Each number is 50 + 10 x the weight over its row's rms, rounded and kept within 0 to 99. Layers, rows and columns count from 0. The size before them is the row's rms in percent of the matrix's.

# layer 5 attention value, 128x128, rms 0.117, rows 123-127, columns 64-127
109:33 45 61 43 43 50 48 72 50 52 63 55 55 41 48 45 53 39 49 38 44 57 63 45 53 60 48 42 54 41 50 69 54 69 40 40 57 60 66 43 47 44 33 48 54 38 58 53 38 45 29 43 44 61 46 61 63 50 58 36 45 55 45 41
103:52 60 40 57 41 41 57 39 52 46 50 41 76 51 52 43 56 43 69 48 44 37 55 46 57 58 35 58 64 50 32 45 50 66 43 57 35 48 49 52 59 28 45 39 67 58 61 42 58 46 50 44 38 51 54 41 43 47 57 38 54 54 37 59
090:47 39 40 64 50 42 56 70 42 37 49 31 52 50 69 56 70 52 45 47 40 60 45 44 34 48 42 35 46 54 39 51 34 40 65 43 27 37 69 54 48 67 45 58 42 42 46 45 45 40 43 52 46 55 56 71 33 45 58 61 57 50 56 64
094:56 47 44 34 40 62 30 51 50 52 36 30 56 42 47 61 44 35 53 57 63 33 58 39 53 54 38 65 37 51 55 49 36 62 69 54 29 52 28 51 41 55 40 55 45 50 44 56 36 43 56 55 51 48 53 27 51 48 60 49 55 69 48 77
096:34 36 57 38 54 43 38 49 61 33 51 53 50 34 50 62 41 34 62 48 51 46 62 52 45 42 71 37 42 29 53 58 41 55 59 57 33 50 54 39 50 61 50 47 66 56 39 57 52 57 45 38 54 48 46 39 46 51 60 55 74 60 40 41
# layer 5 attention output (transposed), 128x128, rms 0.101, rows 123-127, columns 64-127
101:37 63 45 48 62 63 57 28 56 54 68 36 45 63 36 55 39 44 64 74 47 51 31 55 44 54 42 58 43 63 27 38 45 46 56 48 41 53 42 67 52 50 45 64 57 48 63 53 66 58 62 54 29 50 47 68 46 42 43 42 59 44 50 40
094:57 49 49 49 67 50 61 54 47 50 53 63 50 42 47 55 31 43 55 55 42 70 43 37 41 40 65 43 44 53 51 43 44 50 51 33 54 39 39 55 70 53 59 66 39 45 39 46 37 60 53 65 39 51 69 34 52 48 43 62 46 47 52 49
087:38 47 50 54 46 54 62 62 48 56 28 48 60 50 35 42 54 45 65 38 48 47 57 47 66 57 54 50 38 51 48 43 44 64 46 48 58 47 36 58 37 40 57 36 52 57 56 61 34 62 47 67 58 70 49 61 47 58 46 54 51 56 24 56
090:52 49 69 33 23 29 58 60 41 48 38 65 54 62 43 26 64 61 50 38 54 60 50 52 38 42 49 56 52 37 39 38 34 67 48 68 40 34 68 41 58 58 62 46 52 45 39 61 51 71 59 53 38 50 39 58 45 44 57 44 46 38 49 44
090:83 42 55 56 52 55 49 55 40 51 32 48 50 73 38 56 53 59 42 43 39 59 48 55 57 57 36 49 35 51 35 61 65 38 50 36 50 46 56 33 42 49 56 62 68 35 40 53 55 39 61 57 45 50 67 40 33 58 47 46 46 65 75 43
# layer 5 MLP up, 256x128, rms 0.133, rows 0-20, columns 64-127
110:42 51 50 33 51 69 49 44 56 45 48 48 60 52 46 62 39 45 75 67 39 60 64 58 84 45 58 46 52 54 52 47 48 55 46 35 49 45 59 47 49 37 56 37 49 48 35 53 49 62 59 48 43 64 44 43 43 43 54 47 40 72 47 50
089:46 45 69 53 44 53 46 38 66 51 46 44 59 57 44 48 48 59 33 54 41 43 51 42 58 54 43 57 74 53 29 57 50 46 42 65 62 33 43 58 49 43 52 50 58 41 41 55 60 55 58 42 49 54 60 59 63 45 32 43 75 58 45 65
110:45 58 59 43 53 49 70 47 42 28 48 55 46 52 42 59 35 62 37 56 40 54 59 50 40 50 59 42 46 41 39 40 48 48 46 40 50 59 59 49 60 69 60 53 42 41 61 63 57 72 33 36 35 47 39 63 40 46 28 49 65 58 55 52
093:60 43 52 52 34 37 71 44 58 22 42 62 56 50 46 53 49 51 40 39 40 18 34 59 57 51 33 48 51 46 59 71 52 53 59 56 58 57 55 50 30 43 52 34 51 62 41 49 48 52 50 38 61 64 64 70 40 47 35 47 49 60 52 37
087:40 58 47 61 46 41 51 46 57 45 65 37 41 48 28 63 60 58 54 47 43 41 43 39 57 49 48 29 45 71 32 53 44 50 56 44 70 57 60 36 65 59 60 49 52 69 41 48 56 40 51 66 57 42 47 58 56 44 47 49 62 56 51 45
108:56 53 40 54 54 32 56 40 56 41 49 43 35 69 42 44 42 73 52 49 42 58 34 62 49 34 30 72 67 59 47 57 47 39 51 55 69 59 43 45 52 61 54 43 50 61 49 44 57 74 70 61 54 54 46 49 51 44 42 62 47 48 45 40
106:51 47 53 45 41 42 47 45 48 29 53 64 40 55 34 36 44 46 70 48 70 52 52 59 54 55 53 38 38 68 32 55 36 51 48 37 66 47 28 40 41 40 42 41 49 51 42 57 49 51 42 45 44 46 37 55 43 33 50 47 49 48 50 54
096:37 66 51 50 54 35 57 43 59 52 48 29 50 51 45 61 42 51 51 52 53 52 69 59 49 48 44 52 42 60 57 36 48 60 63 47 42 33 40 62 66 49 52 42 43 40 42 39 45 57 58 34 39 55 39 47 44 57 47 59 68 57 57 37
105:44 66 52 71 25 33 58 40 51 35 48 38 59 43 48 51 41 50 52 57 49 48 47 49 49 58 49 59 54 51 62 42 53 49 57 48 44 63 41 57 40 50 59 45 35 49 52 51 29 53 36 50 63 39 53 47 48 39 49 49 33 35 26 56
074:57 44 57 53 30 54 44 55 53 44 41 53 60 63 45 53 62 52 41 40 69 35 62 48 57 71 76 43 55 47 56 45 49 43 49 37 44 44 44 35 51 72 37 43 51 46 48 41 41 52 67 55 46 67 56 67 44 38 44 36 49 40 49 54
096:47 53 73 35 32 48 46 58 58 50 49 47 49 46 46 52 32 59 52 60 72 52 53 37 56 49 56 54 55 48 33 59 42 53 54 41 46 35 52 63 32 42 57 52 68 49 45 59 39 63 36 37 62 52 37 54 39 51 50 44 74 61 57 52
111:49 60 51 36 46 44 56 40 55 37 52 47 51 65 61 36 58 37 43 40 55 47 38 49 43 43 43 31 34 60 35 44 42 55 64 25 57 49 39 30 60 56 59 30 40 65 57 51 49 65 55 58 47 43 46 49 56 46 45 40 45 62 55 64
086:53 54 64 45 66 46 38 54 45 58 47 39 46 60 78 31 51 59 40 50 56 51 61 51 58 59 47 32 45 45 47 41 52 45 42 49 54 51 44 39 39 47 36 50 50 55 45 43 52 54 64 58 35 72 53 62 50 41 50 56 70 62 51 57
098:50 41 53 37 57 45 40 57 37 27 59 54 56 44 41 37 29 53 44 47 28 43 55 63 51 56 50 44 53 64 43 54 36 56 55 42 48 52 57 48 39 51 43 49 54 48 28 56 54 56 74 62 67 41 27 38 63 45 65 53 36 48 57 46
090:60 35 47 30 47 35 38 67 53 60 52 39 51 44 48 59 55 62 39 51 47 53 55 54 40 50 63 46 44 44 50 53 54 64 58 42 66 37 62 61 52 32 49 54 47 65 47 64 63 49 27 46 36 46 63 36 43 40 42 22 63 50 36 59
090:49 55 32 46 43 61 40 56 35 41 51 34 42 46 59 52 48 55 45 49 37 50 66 61 52 51 50 44 55 50 47 39 30 66 47 30 30 62 51 39 46 45 60 36 50 36 61 60 47 49 59 36 42 66 66 55 55 41 58 72 42 49 54 60
103:42 75 41 45 46 51 50 50 69 46 41 48 40 65 76 42 55 66 36 53 41 52 43 53 50 49 50 41 60 40 39 43 47 44 37 48 40 47 47 71 44 49 50 48 60 48 43 45 45 51 54 33 32 48 42 46 50 38 53 42 53 52 60 50
085:42 45 48 65 50 37 40 53 43 64 50 35 43 44 57 66 59 56 55 57 52 41 50 58 39 63 41 35 33 38 65 56 32 56 49 42 39 34 34 59 60 56 67 41 48 49 55 37 51 54 61 57 61 57 46 52 45 50 53 50 54 47 53 41
107:29 50 44 56 57 45 49 66 56 35 38 39 48 46 54 46 43 43 55 47 52 57 50 36 50 35 45 50 48 46 33 42 52 66 40 43 45 44 41 20 59 61 50 37 32 44 63 62 41 45 45 42 33 56 67 51 47 62 55 47 53 56 57 49
107:42 43 52 54 34 54 53 58 44 46 54 59 45 42 49 37 46 27 66 36 50 66 60 51 63 62 51 52 47 56 40 50 64 50 46 50 56 56 43 40 52 41 44 48 72 33 49 55 31 53 57 50 54 47 39 64 42 40 43 61 39 33 52 59
098:50 52 54 47 73 69 48 40 36 44 57 56 50 51 59 43 41 38 42 55 46 45 56 60 44 42 49 39 41 37 46 43 45 49 53 55 56 42 39 42 40 57 60 32 46 47 49 53 38 66 44 47 64 43 51 41 53 47 53 56 73 72 60 49
# layer 5 MLP down (transposed), 256x128, rms 0.0886, rows 0-19, columns 64-127
126:56 26 74 58 49 48 46 46 38 36 58 57 47 57 51 43 47 35 48 49 44 47 69 37 49 54 49 53 45 52 31 48 39 53 57 56 60 53 54 50 51 41 53 56 62 47 50 48 46 62 63 37 39 50 57 65 32 44 57 50 38 56 43 39
080:25 49 41 41 53 53 57 41 58 57 47 64 59 52 63 57 36 46 47 42 60 71 48 45 62 65 44 32 52 41 62 42 61 40 34 51 63 47 38 50 42 45 63 61 38 42 29 49 51 61 48 49 51 31 60 66 52 55 44 36 48 49 51 67
103:53 36 44 50 42 59 55 58 44 55 51 46 40 52 61 49 70 64 46 42 67 54 60 30 55 48 53 40 37 41 70 73 57 46 62 35 50 47 61 32 53 51 55 59 48 39 57 24 62 42 45 56 41 51 40 50 36 46 50 53 44 47 50 42
098:40 46 33 59 64 49 51 54 56 47 45 46 55 46 60 54 43 53 55 46 51 47 50 43 69 40 42 33 34 49 61 40 54 43 35 52 47 34 58 34 54 53 61 42 62 52 62 50 39 37 42 37 60 67 59 51 28 50 42 45 45 40 57 54
083:37 53 40 49 55 58 67 23 62 37 41 59 44 48 56 65 58 52 37 49 76 48 45 53 49 53 63 60 44 46 43 53 40 64 24 39 58 68 54 44 66 42 61 60 29 35 57 49 39 46 53 43 61 40 44 56 55 57 53 57 49 60 65 36
114:48 43 41 50 40 57 76 42 59 36 64 43 38 47 55 58 54 56 42 49 55 45 49 46 52 23 50 70 45 59 52 41 46 46 34 36 36 69 46 51 57 51 64 65 47 33 53 61 64 44 56 39 51 53 54 63 45 51 45 50 55 49 43 60
100:54 68 46 57 36 55 59 49 56 42 49 33 34 54 53 51 59 50 39 65 64 50 51 32 46 66 57 59 54 43 54 53 53 70 46 48 40 71 48 40 55 71 36 54 13 33 62 50 58 41 45 46 34 41 53 61 65 66 39 47 48 62 41 55
109:60 55 41 67 46 51 56 62 35 57 39 44 51 57 48 56 39 53 40 52 59 53 50 27 46 48 44 63 59 44 37 47 52 45 82 51 61 57 51 45 38 37 54 52 39 70 54 41 48 45 53 53 50 50 52 64 58 62 49 51 51 54 48 64
108:49 34 52 30 50 72 23 49 44 36 47 59 38 62 48 49 64 53 48 48 58 43 51 57 46 36 52 28 40 60 68 52 65 54 69 49 36 46 71 53 40 54 58 60 55 41 37 61 57 43 58 45 58 45 40 59 41 40 52 57 62 42 57 43
079:45 51 59 35 60 81 46 43 59 44 48 60 50 52 52 42 63 33 34 57 56 59 46 44 45 55 65 62 46 43 51 51 57 46 26 50 43 53 63 50 51 45 65 64 56 57 57 45 58 46 40 42 61 46 60 40 48 47 46 44 42 66 51 54
097:40 59 50 51 55 46 45 42 56 37 55 71 48 59 59 46 47 55 59 28 47 58 50 64 51 57 66 46 28 53 50 49 48 60 51 54 67 39 58 46 39 51 41 54 35 52 62 53 52 44 49 46 41 49 52 56 57 58 50 39 48 49 44 36
105:39 44 58 54 48 52 53 48 46 39 62 58 54 53 37 40 44 62 51 42 41 42 61 53 45 42 55 51 65 52 50 44 53 52 48 41 27 41 48 51 45 33 52 38 42 38 45 43 33 55 71 50 66 47 46 53 57 45 50 58 58 50 51 46
096:57 64 69 48 52 33 35 47 52 36 45 47 55 39 63 55 53 48 50 28 70 47 64 44 28 34 49 65 50 46 38 72 64 48 50 74 50 55 49 42 51 53 50 57 43 39 60 64 46 35 31 41 47 50 46 53 60 60 38 26 40 61 42 48
090:50 53 44 59 35 51 48 55 42 60 35 32 42 62 54 54 34 46 33 48 63 38 53 54 39 42 59 59 43 53 60 51 69 52 27 48 34 67 56 54 45 58 51 52 38 53 50 58 46 31 37 52 39 63 55 56 42 49 43 36 49 47 67 59
089:61 66 39 34 34 54 39 43 33 40 44 56 45 52 39 38 39 44 50 65 57 50 63 57 58 56 20 46 42 43 38 67 49 45 76 45 61 28 56 67 49 55 43 64 59 53 43 53 70 44 52 36 39 67 50 40 52 58 48 56 47 65 57 37
095:38 47 50 52 61 58 64 62 50 60 53 62 36 42 68 39 55 42 66 49 58 51 44 49 31 55 64 43 67 42 54 58 49 56 33 62 34 35 42 53 53 32 40 60 64 60 51 47 47 59 73 56 41 40 50 46 55 56 44 53 71 28 62 49
097:56 56 48 48 44 53 55 73 71 50 43 38 67 40 43 71 62 53 46 53 58 68 41 59 44 55 44 37 53 46 59 51 54 51 32 48 53 63 80 41 61 44 51 58 49 47 45 59 44 59 61 41 40 48 60 44 47 60 63 68 52 55 53 54
086:26 69 41 44 58 73 57 59 39 56 56 54 55 39 61 53 27 58 46 50 62 50 51 55 33 56 67 58 50 61 59 40 43 53 36 47 39 57 51 54 38 55 48 42 55 47 43 59 45 48 30 46 59 50 42 32 55 49 48 54 46 60 43 59
108:49 48 46 59 48 62 69 44 68 51 60 50 52 37 45 54 51 42 72 34 41 46 40 35 47 61 53 50 61 48 37 55 67 55 41 32 37 48 41 62 61 30 49 49 60 57 43 44 54 38 53 31 45 67 65 48 51 32 35 52 63 56 54 48
112:61 58 61 57 46 53 56 50 70 54 42 52 55 37 53 49 25 61 84 28 46 44 58 41 54 62 46 42 44 49 60 46 41 65 56 54 46 51 49 42 35 54 45 36 64 43 35 48 46 47 56 48 45 53 56 65 44 53 51 41 50 52 44 45